config = dict(
    n_kv_head=3,
    d_mlp=256,
    norm_place='pre',
    attn_scale=0.177,
    init_std_up=0.0377,
    init_std_down=0.00516,
    init_out_by_depth=True,
    weight_decay=0.0,
    grad_clip=1.0,
    schedule='wsd',
    batch_tokens=16384,
    doc_mask=True,
    train_tokens=136800000,
    steps=8350,
    dataset='wikipedia_en',
)
Each number is 50 + 10 x the weight over its row's rms, rounded and kept within 0 to 99. Layers, rows and columns count from 0. The size before them is the row's rms in percent of the matrix's.

# up: layer 3 MLP up, 256x96, rms 0.119, rows 47-70, columns 0-95
# down: layer 3 MLP down (transposed), 256x96, rms 0.0658, rows 47-70, columns 0-95
# gate: layer 3 MLP gate, 256x96, rms 0.121, rows 48-71, columns 0-95
up47 098:59 49 62 57 40 48 39 49 48 40 51 49 42 56 59 66 61 52 45 47 56 55 49 46 66 51 63 49 47 70 48 58 51 57 31 69 42 48 66 62 49 43 59 62 45 56 62 71 42 58 57 45 54 41 61 43 47 43 61 46 52 58 36 59 20 62 71 50 62 50 43 41 57 49 85 48 58 43 52 37 57 58 46 54 39 40 53 56 42 58 35 46 46 46 40 47
down47 091:56 44 44 50 51 52 57 59 71 57 52 57 51 52 44 61 35 39 47 57 50 47 52 47 34 60 43 54 56 33 51 34 58 53 59 48 51 43 25 37 47 52 53 36 52 45 31 30 48 42 51 60 50 62 53 43 52 45 42 46 49 48 65 52 71 31 27 48 58 58 54 52 36 33 22 58 54 55 48 74 52 45 48 52 65 45 54 48 64 35 61 54 53 51 60 60
gate48 100:53 50 55 26 64 51 57 50 61 73 61 54 41 33 64 56 28 55 38 59 30 49 47 50 52 54 41 48 63 56 38 42 57 61 47 51 45 44 51 60 59 50 53 63 43 47 50 54 40 69 45 51 50 60 51 47 28 59 44 64 38 54 53 56 55 64 64 57 56 38 49 35 39 36 52 59 40 58 60 65 38 44 39 51 39 62 49 49 57 74 45 55 57 31 53 52
up48 095:46 53 38 40 57 62 66 73 52 53 57 63 53 50 34 28 49 38 56 49 57 53 57 35 54 40 38 61 40 58 70 40 55 51 59 32 60 52 39 54 41 61 54 48 52 58 51 40 53 44 59 58 40 44 56 62 55 57 52 43 54 52 51 47 53 45 56 52 42 51 61 51 55 47 73 32 60 48 25 34 36 55 56 51 47 60 71 61 27 52 44 41 40 64 61 49
down48 100:64 57 26 57 36 51 52 46 34 53 48 42 37 81 45 56 57 48 48 45 60 53 44 37 48 47 43 59 58 58 72 48 53 55 35 51 45 58 35 57 53 49 54 52 63 42 54 37 52 55 49 29 38 53 44 56 41 47 41 47 56 63 43 52 67 35 47 48 40 64 45 55 62 61 60 48 55 45 34 23 45 56 69 41 57 48 53 43 35 40 48 52 55 58 45 65
gate49 107:43 44 49 37 47 55 74 63 55 55 47 46 34 43 54 39 56 57 53 49 46 51 63 49 50 45 49 41 57 56 39 48 50 50 41 49 26 52 59 48 53 51 49 73 44 33 61 38 46 60 45 49 50 26 63 51 53 40 70 49 46 65 35 49 70 50 56 60 37 43 45 37 62 46 49 52 40 42 58 36 32 50 49 63 53 31 61 52 57 48 65 71 61 51 51 33
up49 098:40 57 55 45 53 56 52 63 50 75 35 51 51 53 58 38 56 43 55 43 52 48 48 51 34 34 52 45 36 44 53 47 60 66 42 41 37 51 70 44 51 45 55 68 51 53 57 57 38 53 37 40 64 40 63 47 56 45 45 57 57 71 33 42 63 49 56 59 29 45 41 62 66 57 49 64 48 35 50 30 45 36 30 60 62 49 49 36 48 62 54 65 41 52 52 52
down49 104:63 64 67 40 40 37 55 50 51 49 43 45 67 61 70 40 63 53 48 41 55 55 55 59 51 61 32 42 40 73 59 45 54 40 65 51 42 39 46 41 51 54 52 56 45 62 62 41 84 49 70 49 60 70 58 53 50 57 60 61 44 49 64 52 62 46 56 66 53 61 50 54 49 44 49 48 38 48 58 49 50 63 54 53 61 31 68 48 54 44 45 60 57 54 45 49
gate50 105:43 51 56 42 63 69 59 54 52 55 56 52 31 57 62 61 56 47 46 59 40 63 47 48 62 61 52 56 68 40 51 59 58 60 51 45 59 44 66 60 39 53 62 71 63 66 62 77 43 56 58 61 43 55 44 51 43 45 50 68 38 43 22 54 45 55 54 58 70 42 47 44 50 50 60 48 47 49 53 40 38 57 51 49 41 52 57 45 52 68 52 56 47 37 64 29
up50 096:54 55 56 49 57 36 38 41 51 62 49 48 27 51 53 47 40 64 47 37 61 53 53 55 52 48 51 67 35 72 52 34 30 46 47 56 68 60 52 43 45 39 52 44 60 52 46 46 46 47 51 56 62 56 53 50 38 51 46 47 60 45 54 50 47 60 58 63 54 63 58 37 21 44 64 32 48 62 64 41 60 50 37 65 38 76 59 46 47 39 43 55 63 50 64 60
down50 103:50 38 37 56 42 38 52 58 46 21 34 48 74 57 50 46 59 40 62 50 49 52 44 61 39 30 35 51 57 48 42 38 62 59 52 51 53 30 45 42 54 44 50 37 55 56 39 61 55 53 53 58 71 57 46 34 58 37 47 55 47 38 60 49 57 50 51 56 40 49 39 32 61 51 34 59 58 45 63 59 60 48 35 50 59 57 38 32 45 66 58 40 47 62 44 63
gate51 101:48 53 37 51 38 65 49 43 45 61 50 52 63 60 50 53 59 31 43 43 57 38 42 47 34 42 49 48 43 63 32 47 42 65 70 45 33 50 40 64 49 41 48 48 43 74 60 59 53 56 61 54 38 52 50 55 30 40 50 46 31 40 53 56 61 66 53 56 68 43 63 66 61 42 43 53 43 42 36 58 53 60 50 51 29 63 58 40 61 43 61 50 59 47 54 64
up51 098:59 44 61 79 46 39 47 60 55 47 48 44 32 46 42 44 53 30 42 52 46 62 53 62 57 62 46 63 52 55 57 58 40 46 39 47 70 50 41 33 67 49 44 51 69 58 55 52 39 29 57 53 27 45 38 48 35 57 40 48 49 58 47 51 35 52 30 52 50 44 57 26 63 58 51 38 67 55 44 40 39 43 54 54 54 53 51 40 41 46 49 39 46 49 61 53
down51 099:52 46 56 45 46 48 36 63 62 38 51 45 34 43 53 61 33 54 39 35 42 59 43 44 62 56 45 39 58 28 51 54 44 45 46 50 44 40 48 60 55 51 54 67 62 63 61 47 38 30 59 38 52 54 43 49 45 42 35 30 51 66 46 37 35 31 51 49 53 48 39 52 43 47 41 34 63 49 58 34 43 45 31 58 53 38 56 32 33 46 41 37 50 49 32 57
gate52 112:43 62 51 50 56 40 21 44 34 52 55 50 71 56 44 49 36 45 48 43 45 63 51 47 41 42 51 56 67 49 53 44 31 72 39 59 58 69 53 57 52 41 55 50 39 68 47 58 55 46 47 31 69 45 46 37 49 27 33 49 47 54 53 43 38 57 49 42 45 56 55 49 46 40 44 51 58 58 58 48 62 62 55 47 40 40 48 41 34 45 42 65 45 31 36 53
up52 106:51 53 52 51 52 58 39 51 10 36 56 38 58 51 35 38 33 49 43 56 45 69 51 40 44 37 39 48 67 46 52 49 51 65 54 39 61 57 42 44 45 47 48 47 40 45 66 65 63 61 55 46 50 33 56 46 60 33 59 43 28 62 50 51 38 60 47 47 51 56 56 45 48 42 50 47 61 56 43 54 43 62 54 59 48 37 52 53 43 43 36 56 41 31 38 67
down52 106:66 48 37 41 44 56 50 64 35 47 47 63 61 45 35 57 46 31 35 45 62 61 45 43 44 47 44 48 44 56 53 71 43 68 52 49 47 45 46 52 61 31 49 37 49 71 39 43 44 53 48 45 38 38 44 58 58 36 32 57 47 48 58 61 45 33 54 37 44 36 63 39 56 48 44 59 54 65 55 61 42 56 55 55 49 57 45 73 47 49 38 58 69 51 44 72
gate53 101:63 42 61 50 51 58 34 59 49 53 35 55 70 61 62 44 60 24 46 37 46 44 53 46 37 52 56 63 64 57 54 41 41 60 44 32 61 42 49 51 55 65 46 44 43 35 54 43 58 57 37 57 30 64 47 48 41 37 37 52 57 46 69 52 40 59 64 43 44 35 57 60 64 42 48 55 33 56 30 66 39 54 49 58 48 41 53 54 53 54 53 44 34 62 53 49
up53 100:51 43 52 65 64 66 47 69 45 54 43 45 49 75 71 52 52 52 53 46 53 31 71 56 55 58 49 46 54 51 42 83 51 44 55 54 62 30 50 53 48 57 46 45 39 56 53 40 49 63 44 41 40 55 41 47 48 41 57 43 46 40 36 56 44 62 46 45 46 40 51 69 62 55 39 51 58 44 47 59 57 53 55 50 66 47 45 57 61 54 49 30 51 58 42 79
down53 095:51 55 63 51 40 44 63 56 32 43 34 24 60 59 55 43 51 41 68 57 47 60 59 44 46 48 44 51 49 75 55 44 44 34 75 37 52 52 63 52 46 52 58 52 65 55 56 60 60 49 42 39 29 46 44 61 43 38 45 46 58 57 63 45 52 51 50 45 47 45 55 47 54 58 64 54 52 53 44 50 43 50 69 56 33 57 61 59 46 55 58 60 38 35 52 19
gate54 094:61 45 37 40 53 69 61 41 41 63 37 32 37 51 38 58 57 40 57 52 55 51 50 48 37 47 31 46 51 42 35 32 58 40 43 38 68 48 45 51 42 53 55 44 48 17 59 30 59 35 44 51 48 63 60 50 62 49 50 62 49 55 49 56 69 52 51 34 42 48 60 48 62 63 63 41 41 47 50 70 47 40 58 52 40 35 45 43 46 50 55 52 48 34 51 57
up54 097:55 49 41 59 44 37 54 53 39 39 42 57 47 63 58 61 50 40 40 49 48 49 39 39 50 47 60 41 48 36 41 64 64 54 46 61 74 45 48 59 50 42 51 37 44 41 49 43 43 51 46 63 65 69 55 33 43 58 46 58 60 43 52 48 48 45 42 29 58 43 67 66 39 52 58 57 58 51 58 71 49 32 43 53 59 44 39 57 31 46 74 48 24 43 51 53
down54 098:53 51 42 51 41 51 61 61 48 45 34 44 46 54 55 41 56 52 52 43 55 42 59 46 51 53 58 41 47 58 45 48 59 61 68 65 54 46 63 48 40 47 51 54 43 37 29 45 55 39 42 56 42 55 37 37 46 32 39 58 42 47 59 45 64 70 39 53 51 54 59 38 70 57 52 51 32 65 29 68 71 52 65 48 21 44 38 53 42 53 54 49 71 56 39 44
gate55 112:47 66 47 66 39 48 45 63 51 59 47 45 59 52 44 56 43 52 36 54 63 64 50 60 49 53 48 40 48 46 30 47 60 67 49 58 49 54 51 48 49 51 64 42 63 40 56 64 50 48 56 46 41 53 59 57 39 26 55 66 63 71 44 57 65 60 73 35 59 52 54 43 66 72 47 46 54 44 43 58 46 55 45 58 49 50 76 53 57 61 38 62 53 37 70 52
up55 104:50 52 58 49 46 38 59 31 51 41 39 57 43 58 84 59 64 51 52 47 45 55 49 44 43 56 61 53 56 56 59 50 45 40 55 52 38 39 57 51 50 54 36 40 35 53 53 45 49 35 41 54 54 41 41 52 49 63 34 45 45 23 52 37 52 38 31 65 35 51 46 50 42 41 44 35 47 56 47 31 51 41 48 38 66 37 45 60 52 28 60 52 46 58 28 43
down55 105:48 63 59 62 54 50 39 74 48 43 62 27 59 57 46 63 59 56 43 56 61 49 61 52 43 53 31 59 39 51 27 32 41 51 51 42 60 63 49 34 57 52 46 46 45 63 61 58 31 57 38 41 49 30 56 33 40 50 50 67 51 64 52 62 59 52 61 44 64 46 53 46 51 55 38 50 58 49 47 63 53 57 55 39 41 38 71 50 65 51 51 45 44 37 57 51
gate56 109:50 50 37 48 52 45 58 39 45 74 47 37 60 42 36 39 53 38 66 53 50 54 60 49 30 57 35 53 41 37 63 36 66 57 61 49 64 54 34 46 53 72 39 48 43 64 48 44 40 40 57 38 46 67 48 42 63 43 58 43 45 42 62 37 48 38 60 65 46 42 52 54 47 64 47 46 53 56 60 57 52 27 46 47 49 57 52 40 61 54 30 41 51 70 48 60
up56 092:42 55 61 42 43 50 52 42 35 35 60 52 62 45 68 42 45 54 36 35 59 57 58 49 73 65 55 30 61 44 42 52 57 48 56 64 45 40 40 48 54 49 39 30 41 45 38 51 52 47 44 46 48 63 49 45 53 38 52 54 55 48 56 52 51 44 40 46 44 55 27 47 53 31 44 54 27 43 50 44 31 68 45 72 69 44 39 49 48 59 54 44 53 66 61 38
down56 100:59 41 53 53 38 34 51 55 52 53 48 45 67 42 44 44 59 46 71 51 47 61 46 44 42 42 25 48 42 26 55 57 58 37 60 45 73 66 38 49 53 53 40 56 44 55 47 32 47 57 66 44 50 58 39 51 60 44 59 54 32 39 61 33 54 31 53 75 55 49 43 63 63 54 53 55 62 57 50 53 49 45 48 36 60 55 46 34 64 48 32 50 50 51 49 48
gate57 103:51 60 49 48 43 42 49 45 47 31 45 51 53 53 73 44 68 51 28 64 38 40 70 48 57 46 37 48 43 52 41 76 59 49 36 56 44 35 58 51 57 36 53 45 57 74 46 50 57 64 35 64 52 45 39 43 46 45 43 48 71 45 43 47 53 58 40 38 58 58 70 71 38 47 47 41 35 52 41 54 57 57 52 60 49 50 46 52 46 46 50 54 46 70 40 43
up57 096:36 43 57 52 54 55 37 38 46 52 52 74 25 40 75 44 59 45 51 66 39 53 70 48 39 54 54 46 64 52 44 55 54 49 48 53 46 68 47 57 35 28 45 46 45 60 59 46 40 52 49 50 51 49 62 53 49 56 48 56 39 35 57 57 34 45 56 61 43 58 53 40 48 44 40 39 35 42 37 56 24 59 55 52 31 57 43 46 55 47 47 52 35 29 52 42
down57 103:34 47 32 70 57 71 63 43 40 41 49 54 46 50 65 48 58 50 64 59 40 74 40 41 63 61 65 42 58 38 47 53 46 39 64 43 21 58 49 30 37 59 52 51 73 47 36 55 41 41 50 55 51 55 42 64 59 43 50 47 46 38 51 49 60 62 53 49 53 56 42 52 44 46 47 41 47 31 50 53 47 44 51 48 58 57 47 43 64 47 43 64 58 59 67 52
gate58 094:49 52 64 55 71 49 51 45 34 45 34 31 38 67 48 61 40 40 55 44 50 47 63 53 58 52 39 39 50 38 58 35 43 48 41 49 46 45 49 64 45 29 54 52 54 68 71 42 52 48 53 53 57 33 62 52 43 64 53 37 52 38 60 27 48 55 58 30 52 49 42 41 47 41 63 61 68 55 51 54 42 47 72 39 53 43 45 33 53 53 36 51 46 48 46 47
up58 101:49 56 62 56 39 65 53 46 54 47 58 65 48 43 59 63 53 56 30 53 52 53 41 46 62 58 58 57 39 72 41 52 46 62 44 44 67 60 47 49 52 55 66 42 31 44 42 39 57 53 48 44 56 50 48 43 62 35 60 53 29 55 40 77 58 61 40 42 55 52 57 58 45 64 50 48 42 47 58 42 60 43 55 59 53 58 50 64 31 58 65 63 54 78 63 48
down58 099:42 47 53 39 37 54 50 39 43 33 42 42 42 49 48 71 37 42 48 57 51 39 46 48 54 50 43 48 52 47 41 50 39 59 41 25 48 60 42 74 32 38 58 67 32 54 35 47 65 72 44 55 58 50 57 29 50 55 42 69 40 40 46 40 50 57 55 42 32 54 49 50 39 49 67 45 45 41 50 52 38 42 73 55 67 51 59 52 57 48 49 50 42 41 49 49
gate59 100:54 49 39 46 57 63 36 56 43 68 39 58 66 57 47 49 38 61 38 49 54 59 52 65 33 51 51 60 59 35 45 50 51 33 42 36 32 55 46 35 51 43 57 39 71 51 62 63 40 56 57 37 46 50 61 65 46 36 39 32 38 44 49 37 38 50 29 73 55 46 44 51 51 44 64 52 46 62 36 59 52 45 41 47 44 46 35 36 37 42 45 47 53 42 54 47
up59 097:50 41 60 54 64 44 34 60 73 58 76 53 53 50 50 44 55 50 65 60 45 45 46 44 60 52 49 48 43 52 62 51 42 54 68 50 53 54 26 53 64 47 57 38 41 44 52 60 66 49 41 52 50 49 45 55 53 53 56 48 28 44 49 56 65 23 79 59 47 46 32 44 51 43 58 53 61 58 48 35 67 51 51 30 46 63 52 64 46 62 52 49 48 49 46 56
down59 103:42 49 61 42 52 45 53 38 65 38 51 39 38 43 46 39 56 44 65 54 61 48 49 38 50 52 38 43 52 52 70 50 55 58 54 74 56 37 45 55 69 44 41 40 25 30 51 54 47 62 55 36 61 52 42 48 41 47 54 46 50 63 48 47 43 54 52 52 54 54 39 57 55 51 52 50 45 40 73 54 56 35 90 54 53 57 52 49 37 66 59 63 53 63 55 47
gate60 097:79 68 47 64 40 34 37 36 54 49 58 60 44 56 37 61 56 43 42 36 33 41 56 51 59 64 55 57 53 59 54 36 55 27 51 59 61 71 54 72 66 50 59 49 62 39 30 50 36 48 43 49 51 46 44 42 55 42 44 57 58 36 52 36 45 55 38 46 56 45 64 49 59 51 53 45 57 47 50 33 49 38 56 61 47 43 54 41 59 43 40 52 42 49 56 42
up60 096:64 41 45 51 36 28 57 41 48 68 60 72 63 48 37 45 80 61 51 51 55 41 48 43 47 53 65 49 40 55 37 46 53 40 34 55 49 62 57 42 35 41 44 61 57 40 44 57 78 33 54 40 57 48 47 55 61 52 58 51 53 42 38 51 43 48 70 31 52 45 53 45 53 48 51 51 63 48 38 41 48 54 48 57 31 59 48 61 45 50 51 57 60 50 30 45
down60 105:47 48 53 58 59 52 63 74 51 54 49 38 65 48 58 40 47 47 56 57 65 61 48 59 46 32 35 52 17 43 46 46 58 55 38 51 50 35 37 43 49 44 41 53 43 61 49 42 62 32 47 29 49 52 59 44 57 39 70 41 40 50 36 65 53 39 54 61 56 47 56 44 58 65 51 49 55 49 65 49 45 66 44 46 42 41 42 66 45 47 41 34 60 35 43 54
gate61 105:40 49 62 61 56 33 56 43 46 67 42 57 43 43 42 39 52 44 60 56 62 64 54 49 45 49 47 48 32 45 55 48 46 43 52 62 55 47 52 73 35 46 32 57 24 63 34 63 58 57 36 48 62 66 39 52 59 41 62 43 41 32 64 39 46 60 53 31 59 50 37 53 43 65 50 45 39 58 35 43 47 60 49 49 63 47 44 53 53 46 73 40 58 51 46 43
up61 110:66 33 37 22 46 53 39 46 32 26 60 57 48 73 38 66 47 60 53 45 49 41 51 45 56 55 63 53 59 59 58 53 34 58 37 58 52 48 54 44 62 42 66 49 54 60 63 42 45 47 52 52 48 53 41 45 44 65 32 51 60 65 42 58 50 41 58 64 42 60 51 45 50 46 31 62 39 53 54 55 61 50 56 46 36 54 41 32 41 48 30 59 57 50 50 56
down61 100:69 41 57 57 47 60 40 65 42 68 55 58 54 41 54 58 53 43 49 62 71 59 41 38 58 57 69 45 47 57 56 27 46 58 51 64 32 49 42 58 59 51 46 58 31 68 50 58 59 66 43 57 52 53 43 48 55 63 44 53 41 58 53 57 60 59 33 50 46 60 61 50 36 54 30 63 49 50 31 25 45 56 44 45 56 42 45 50 57 45 38 63 54 53 61 44
gate62 106:57 40 39 44 67 82 47 42 26 42 55 57 51 37 47 47 54 32 60 49 48 31 39 55 58 39 36 55 57 39 39 52 50 56 45 38 62 44 56 54 50 49 47 53 41 60 44 34 45 58 58 73 37 53 46 57 45 45 65 49 40 35 64 62 46 51 39 59 41 51 59 67 51 43 50 54 44 56 50 55 43 24 60 53 52 48 41 41 38 48 57 40 53 55 48 70
up62 102:50 57 61 38 57 52 40 49 33 25 48 61 42 46 50 59 64 43 34 43 31 43 40 55 58 51 30 53 63 48 24 65 62 47 42 42 63 38 63 50 29 55 51 50 43 64 55 54 59 50 52 79 57 49 43 37 52 48 65 31 36 44 41 54 40 56 44 51 49 48 53 39 53 38 60 45 53 42 35 46 59 43 54 55 46 56 43 57 40 34 46 45 48 52 50 58
down62 101:44 50 51 43 70 45 56 57 52 40 47 58 47 45 65 43 52 48 61 45 41 40 46 45 52 46 40 39 53 55 38 60 36 57 41 42 53 45 50 43 46 60 57 48 39 63 38 48 48 63 38 83 53 62 74 60 59 42 56 45 42 39 64 53 47 57 56 73 55 38 32 68 53 48 44 49 61 37 39 51 65 32 60 48 40 49 42 68 31 48 47 55 47 35 55 48
gate63 104:64 39 66 48 46 36 29 52 72 51 54 49 49 53 52 52 52 55 36 45 59 59 48 54 51 52 60 23 52 60 43 41 51 55 44 42 38 51 53 53 52 46 65 45 50 48 37 49 67 47 37 71 65 48 58 60 46 42 54 54 56 35 50 38 58 59 38 70 53 63 48 46 59 50 49 40 53 51 33 39 66 70 68 50 51 68 64 66 44 58 69 55 42 60 45 51
up63 107:27 49 49 55 38 45 73 47 39 51 55 50 51 45 65 37 50 45 67 42 59 54 65 51 30 64 47 59 39 41 56 44 50 40 55 65 61 50 44 37 51 70 45 52 39 43 30 54 46 39 38 49 51 55 40 53 45 56 45 58 50 55 36 62 49 40 59 38 42 39 34 68 52 43 35 41 65 63 55 57 39 40 46 46 52 47 36 37 73 49 61 48 56 56 49 62
down63 104:33 54 44 51 54 51 58 49 37 50 53 62 59 57 58 54 62 45 65 56 63 40 54 54 39 49 51 58 53 44 56 53 47 45 46 73 60 34 51 41 44 65 54 50 63 43 37 52 48 42 50 24 54 56 55 46 53 70 64 64 41 64 53 70 60 39 56 40 35 40 38 53 52 56 47 50 63 57 44 31 47 44 61 48 73 40 39 46 65 33 35 48 46 53 34 60
gate64 099:44 58 48 32 63 53 60 55 61 55 40 54 32 65 58 45 36 38 46 71 60 40 36 53 66 54 57 54 57 49 68 51 34 48 51 54 51 37 45 50 36 30 49 68 64 46 56 56 52 68 34 53 56 52 56 52 40 47 61 45 50 52 48 50 61 54 70 39 60 74 58 45 75 51 46 47 56 53 62 42 47 54 52 49 59 40 62 47 67 52 50 41 69 52 48 55
up64 088:56 65 44 53 60 54 39 53 46 57 54 60 72 58 64 54 48 55 43 60 52 42 40 51 50 59 39 64 41 67 44 44 38 51 48 50 26 43 52 45 55 39 50 47 69 47 27 48 40 41 49 45 58 36 73 54 26 61 58 62 57 45 60 57 56 46 67 39 64 49 50 52 61 62 54 47 49 70 49 57 53 45 57 51 45 35 60 37 52 47 38 50 72 35 56 57
down64 097:45 46 62 46 58 59 36 35 50 58 52 37 42 46 60 27 62 40 75 39 49 34 46 59 39 37 50 64 43 37 34 60 60 42 54 44 49 70 25 39 63 61 40 59 44 50 73 69 58 34 57 45 59 55 45 40 58 43 40 41 44 44 49 57 56 45 40 58 52 48 49 48 41 45 55 56 51 36 48 52 57 49 62 51 47 44 42 54 53 58 39 55 52 73 51 55
gate65 097:41 52 38 44 40 58 50 44 44 55 52 43 36 27 55 39 50 60 65 51 45 42 55 38 42 63 51 58 68 51 66 48 38 47 42 44 48 53 40 45 59 42 45 45 37 45 47 46 40 54 56 67 40 30 42 58 71 65 70 26 54 47 45 45 37 41 27 48 47 52 44 66 45 33 55 44 45 54 60 43 50 51 59 61 46 66 50 36 43 34 55 46 43 55 38 37
up65 097:67 38 34 70 41 62 49 41 27 55 53 44 38 51 63 54 45 50 60 40 59 60 55 44 49 48 43 47 51 39 58 55 48 63 32 44 58 53 63 45 46 57 60 56 39 68 44 55 30 53 44 72 26 51 58 43 52 47 46 52 57 54 28 75 38 37 53 48 54 56 32 58 52 46 40 47 65 58 46 65 60 45 59 49 43 44 54 57 60 49 45 49 40 55 53 61
down65 097:51 35 53 54 52 51 61 53 40 45 59 42 45 44 47 51 47 59 43 35 56 42 72 57 45 50 52 41 41 50 34 43 40 67 40 70 30 58 53 44 52 39 41 40 43 59 63 49 62 44 40 50 47 33 46 52 52 51 43 50 49 41 57 30 42 54 36 53 62 40 56 49 43 42 53 63 45 36 38 36 49 72 31 48 43 65 41 22 37 46 59 33 42 38 55 60
gate66 102:51 53 61 47 31 56 51 42 50 61 41 57 53 45 33 61 47 41 55 53 33 59 53 57 34 68 43 54 63 61 48 37 33 56 49 24 45 70 53 50 56 58 77 55 48 52 67 58 46 35 47 41 49 63 63 46 53 39 41 47 64 64 58 43 64 71 58 32 46 54 48 52 38 54 64 55 44 44 58 47 49 46 29 61 53 42 64 46 56 47 48 57 54 59 52 46
up66 106:33 57 59 55 38 59 57 53 50 51 58 53 50 43 26 53 49 45 59 56 33 51 53 54 16 72 39 59 63 60 46 40 31 57 42 21 57 51 50 40 45 60 58 55 47 44 60 53 37 37 48 49 48 53 48 50 48 50 44 34 57 59 73 52 59 62 66 41 46 53 44 55 45 53 68 41 47 54 62 45 32 40 39 60 43 36 54 52 48 56 41 52 50 57 46 52
down66 100:45 48 49 73 67 42 64 32 57 45 54 51 44 50 52 16 53 46 49 58 39 47 52 56 39 38 56 42 31 43 45 38 49 50 47 62 61 43 38 33 41 59 50 50 39 56 37 39 44 51 54 62 52 52 65 54 61 48 46 28 49 51 55 42 39 39 67 55 52 66 61 60 43 57 58 36 31 48 47 50 41 41 53 54 54 36 34 41 57 45 53 40 56 31 44 56
gate67 089:64 40 58 55 57 44 58 54 54 54 57 41 42 48 63 52 68 45 31 52 75 60 64 53 48 39 51 44 58 58 38 49 40 41 47 50 56 46 53 24 59 72 71 59 66 55 54 54 53 51 58 48 48 56 63 49 42 68 36 47 54 40 36 44 43 49 52 53 52 68 45 47 51 34 41 39 43 72 48 39 50 40 48 78 56 49 47 46 55 51 42 61 59 46 61 52
up67 089:28 48 45 56 57 43 51 50 41 48 51 47 51 35 58 67 42 47 64 36 33 59 35 34 45 35 47 50 36 48 62 58 45 62 50 52 41 49 49 55 60 42 44 52 44 53 55 30 30 31 59 55 45 63 26 52 40 35 64 51 54 50 63 59 49 58 54 46 51 46 41 52 46 61 66 54 72 50 62 53 73 48 47 32 44 33 57 45 57 58 63 49 47 56 62 46
down67 089:40 65 65 46 45 30 42 45 52 37 39 50 52 50 34 58 50 47 45 47 26 55 21 41 44 56 47 51 48 39 70 55 54 57 46 53 37 43 52 57 62 40 48 56 50 42 49 51 35 46 40 57 44 49 42 66 56 32 55 51 47 54 56 46 52 40 47 61 47 71 44 46 39 45 59 40 59 42 51 51 57 49 63 29 37 39 60 47 68 46 77 61 47 59 54 33
gate68 101:42 58 70 37 38 64 51 46 61 68 60 51 44 55 48 40 43 51 53 50 53 34 65 48 43 58 50 46 51 34 45 35 45 28 37 50 52 57 69 53 62 56 60 66 45 62 58 78 32 62 37 52 43 57 58 42 53 45 45 65 53 59 52 47 51 58 53 44 70 54 42 57 31 66 43 64 56 54 62 53 42 46 45 43 48 49 64 40 48 50 48 62 41 31 52 55
up68 103:54 57 61 44 54 47 61 44 62 70 57 60 48 37 47 34 33 39 41 53 38 48 67 48 44 52 57 67 42 24 44 47 64 45 41 62 55 58 58 49 52 69 43 40 51 51 52 66 29 68 51 47 49 68 39 40 47 48 55 54 44 49 66 34 42 56 41 48 62 38 51 57 30 68 57 55 52 57 64 61 56 55 31 59 57 54 58 49 54 58 52 52 43 40 57 54
down68 103:61 44 45 51 71 41 60 44 67 60 52 66 52 52 58 31 59 50 59 39 45 46 43 39 50 55 53 54 39 43 33 56 47 38 69 61 57 42 58 56 59 62 50 48 61 54 57 42 46 56 54 52 54 59 62 27 50 50 38 53 53 44 63 62 28 42 43 45 59 49 69 49 35 53 57 51 48 47 68 55 50 50 31 47 39 52 42 61 74 50 65 54 33 30 50 61
gate69 104:64 53 54 62 64 60 55 40 52 50 44 69 48 31 37 49 36 37 54 48 44 37 59 47 56 65 43 54 48 52 62 56 34 47 35 68 44 40 71 53 60 41 50 57 57 45 55 48 33 61 39 42 54 62 46 39 38 54 45 68 46 48 57 55 41 40 34 52 55 63 40 67 51 51 51 32 34 40 50 56 53 50 57 69 52 45 33 65 59 42 64 57 48 38 44 62
up69 101:60 50 54 48 56 62 57 47 47 50 41 69 61 43 43 37 37 49 55 57 62 37 61 65 43 50 35 55 43 42 57 45 42 39 41 58 53 84 43 41 60 38 55 58 54 46 30 53 32 49 25 34 55 53 45 40 49 37 46 38 43 43 58 57 40 49 29 48 61 61 41 38 61 58 58 42 46 46 42 52 42 69 52 62 60 46 45 60 48 57 56 55 42 48 39 36
down69 103:74 51 54 26 47 64 64 37 43 49 53 44 27 50 60 40 58 47 58 44 46 39 45 50 57 44 46 53 45 47 45 37 49 43 71 58 65 61 42 42 34 40 62 54 59 50 37 46 46 44 47 49 66 49 51 53 47 51 47 49 50 60 65 60 44 68 45 37 50 45 36 44 77 51 65 61 57 59 56 53 40 67 40 51 55 60 48 66 43 50 42 50 59 27 38 53
gate70 104:56 50 59 48 55 42 68 67 52 58 40 48 69 38 50 39 62 58 66 35 57 52 49 40 49 56 32 55 63 58 49 52 58 33 45 57 44 44 65 41 31 46 52 60 61 34 66 53 54 54 46 23 61 49 42 52 52 45 52 46 48 55 56 39 48 67 51 48 54 67 32 58 56 47 52 50 42 48 24 64 53 43 47 43 45 28 65 52 45 43 58 48 32 50 54 49
up70 110:55 44 49 38 42 43 25 51 41 50 49 50 59 53 77 56 60 46 51 54 45 35 51 71 43 43 71 47 36 53 32 45 45 46 50 46 49 35 40 52 63 43 61 43 49 61 57 53 68 54 53 60 49 52 60 73 48 54 44 54 42 43 56 52 56 41 57 33 50 62 61 50 69 62 38 54 55 53 57 36 32 58 32 53 60 33 46 59 63 66 51 56 58 59 42 43
down70 106:75 58 39 52 29 40 59 48 65 41 42 31 56 48 63 56 57 52 57 47 70 50 51 56 42 54 36 35 51 50 48 46 38 39 50 72 49 65 61 72 52 23 55 47 42 50 47 41 63 40 49 23 58 48 49 65 61 45 49 55 42 45 60 50 53 55 44 49 50 55 45 66 59 49 34 55 59 43 41 57 52 47 68 49 42 36 45 49 46 41 63 55 49 54 46 46
gate71 092:47 48 49 67 55 45 53 48 61 34 61 26 48 58 51 59 42 62 54 48 44 52 46 37 53 58 43 34 46 34 49 52 65 53 48 52 43 65 35 55 48 59 52 50 58 45 73 48 47 37 52 62 59 56 53 49 44 46 49 60 30 40 64 38 39 61 51 50 48 37 45 66 43 42 26 39 67 31 50 58 38 57 51 38 49 39 25 50 56 47 64 41 51 38 56 38